config = dict(
    num_attention_heads=2,
    intermediate_size=128,
    norm_place='pre',
    positions='rope',
    rope_theta=500000.0,
    init_std_up=0.0714,
    optimizer='adam_variant',
    beta1=0.9,
    lr_head=0.0123,
    schedule='wsd',
    max_steps=4981,
)
Each number is 128 + 32 x the weight over its row's rms, rounded and kept within 0 to 255. Layers, rows and columns count from 0. Numbers have three digits each. The size before them is the row's rms in percent of the matrix's.

# layer 4 attention value, 32x64, rms 0.0374, rows 0-31, columns 0-63
099:096165176152117131132126039189149129121122121164121086090146121099189131174069090092068154188128095153170122171140108127149162131163143142142084129148117092073157129102113101140110123176103113
090:042158107076099145132128094139085115109139176135161141094150133072170167152158112105142203120125215122128139133107116147126191087153123125131128112118124182156097132140129169185133193125139133
085:161101122108083096158150179174104105093084112160134118098140133145175101176162156152099171155043119138170175152145136108105089145155073107133125127163092112109069120167120092116119091134151197
106:169118135091110098118126127138122102073121085114130168166087173092118136165113158150121099140053120130168105078205116121213187136049159099155138124095114145158115165134109093138141114137148144
097:177149129102094175131143106097136126105149103139202116109133109094080095125167156119179138172113108131136083070109105194136152241122145135127134120136181084110118132143163155098102117117080154
097:116166122171107176094125087157103139091110080128156173157090167116154083103116141157123165151113141137174191116141144099183099143148137057142163123090108081113161046112122118150122078072115121
096:160137154123120147149161111123091165105139132123116153152150101104140126118172077179112175154183151111191087099121139167130164179118090197149092124130150162110075156063130109123164066166131069
098:157132152116171125119094173099110119130139130145179151174138050110174085126186097090102167105129105154103099092122098105167143072111075071114146128163109163186073084138133144130150132135073098
102:090145108109090125193163083130151191143137133215167093143110129167131133111142087116112172140139138148132131092122202135167120151110162174109124106099147134104094196094154114095119055139087148
094:125100090123170104188140140148156171109168198118062127096123069171137119087116113137155130099132093156084145171089126142107155170094150113083159127079135127192115109181147099099152178112086131
104:158159145136136149123152117092142164139121148138125234083091140170164122137073121125102142127149053079133132137157112107156124124119092192140102175179099089134125140123111172083122173128088064
096:077132041120160154182122125137088103126132099102113094106087138139157123116153086183158149115180077152104152137097122129148182162118173131113143143139136144081099190109127185144184154179159160
090:075137192114167119134101096149157090120091125134150112165155073161113203099108154189116128158137116091157129111056168107082109201130130151157156095132106133137129122167129128190157168161119155
106:125139179159114138125133202121127186107142153162129087101126165090116186198104110115090122118120135133152135147124110093141176125116121111135110100129065146171075089153079112128209145186186127
108:138131147145137095131124097153136180126179115161172099105149102096123091131151195087044099095117097153091118084154157213145110127124129128165119120173144144146169128166087119099118194110078098
107:116147085133153111192084139058144113147133138150122104149166129065114086109081164102082103150102140120088086081127136103104142075072113069112133133099180112154096156123157054119083153137111135
095:111166100113216083123071155121113078176114090097178150183104136148142177139132140152170157130122107120076081087078142082148147177107133126131149161148117179066140097139124138110138137108082127
107:146093170110095150116096168169099146103121175077149140156119150144102124125113138150184165146143115101129157115075109114119156191138219184158156111109104080130160151126116160099186120085150062
097:085190179134114121164132134180092139100091162123166150179130089137106136115119139137151127125078140148092198145102123111146166186161094148120140175144101170126152100094155083164147206116089175
107:097148146117097141094149123078068168147132142084094121175076106047160150116104087114155133179130105114178084174152144146137141179092112171144119185098132119113187122110149179114156125145167159
098:226155121119116097145100157178164101141150163148220131177130098101125126121131121189098103085071155125119072091104098112078134102118127133131126172101122133143085121150139172106089125164100145
100:116171154144156134135158174107126118093127141191088092091070155095148173133129135097140119110155155140128142086166107104135114110150227117149126204110144108084135062107107191132093079133116115
104:094154185112103142112141098177178142060114155192117189134098076107140130116129119055099118114093123150149047093130134169177149121118100156119167109152135081138101178129114156121113115082142115
099:159105088159141088122183155176108155204164113161163153117152195133131145133166097110112073146151082093093056109179129138104142137131124148115079110159132080106122095142113131084070091114134154
089:160124130139092149092159176124118122132145096123123094041161152147103121160122211141140085148115146146116150101131144126096109086093118165160105102110209096161188153135152133089103115094195174
106:164084104124094158125179116170177166109108127115061114116075118094111110165144130128145117083114208135187089109141132144132152123083100074132108168109140121140096089134127112101091155063171187
097:153158127125184133171168179104126127110142104162125155097117162175097178049127101133153117054157064156140132098141125200147132113104163082123121145144111102179086147105141120152071157140094142
103:168201170110117115124099131113129082167148116139141139140096159154109115146160078112097107100082154098082149115093110144106122098130161179122084148138138176240129104173096129151145070162163135
114:082210121129133128072107080109111183105094174116137130084124147108122128124103097122128115142154133119157141125162125201130126119214139135160105192154096132118119146117096166202092073154138165
107:151123110113144157134192155155158082115131142135153100147113113120149138224118105070111144160103125131130131181133068104125159088144197111114146084148133134062046153138127189138131102141169118
093:119164162136113171135146089202090139159128164092166114157102118096135116164175092135139152117136083122119142158124135136187185132205159111097132105105065092175103141163122080175140109066120107
103:070115122161125100187131096090100116114121157112111105086163140101169101181133135132088122062074115137103146148091179099117166136162123079134102150094084136165097131119114093207117177144067111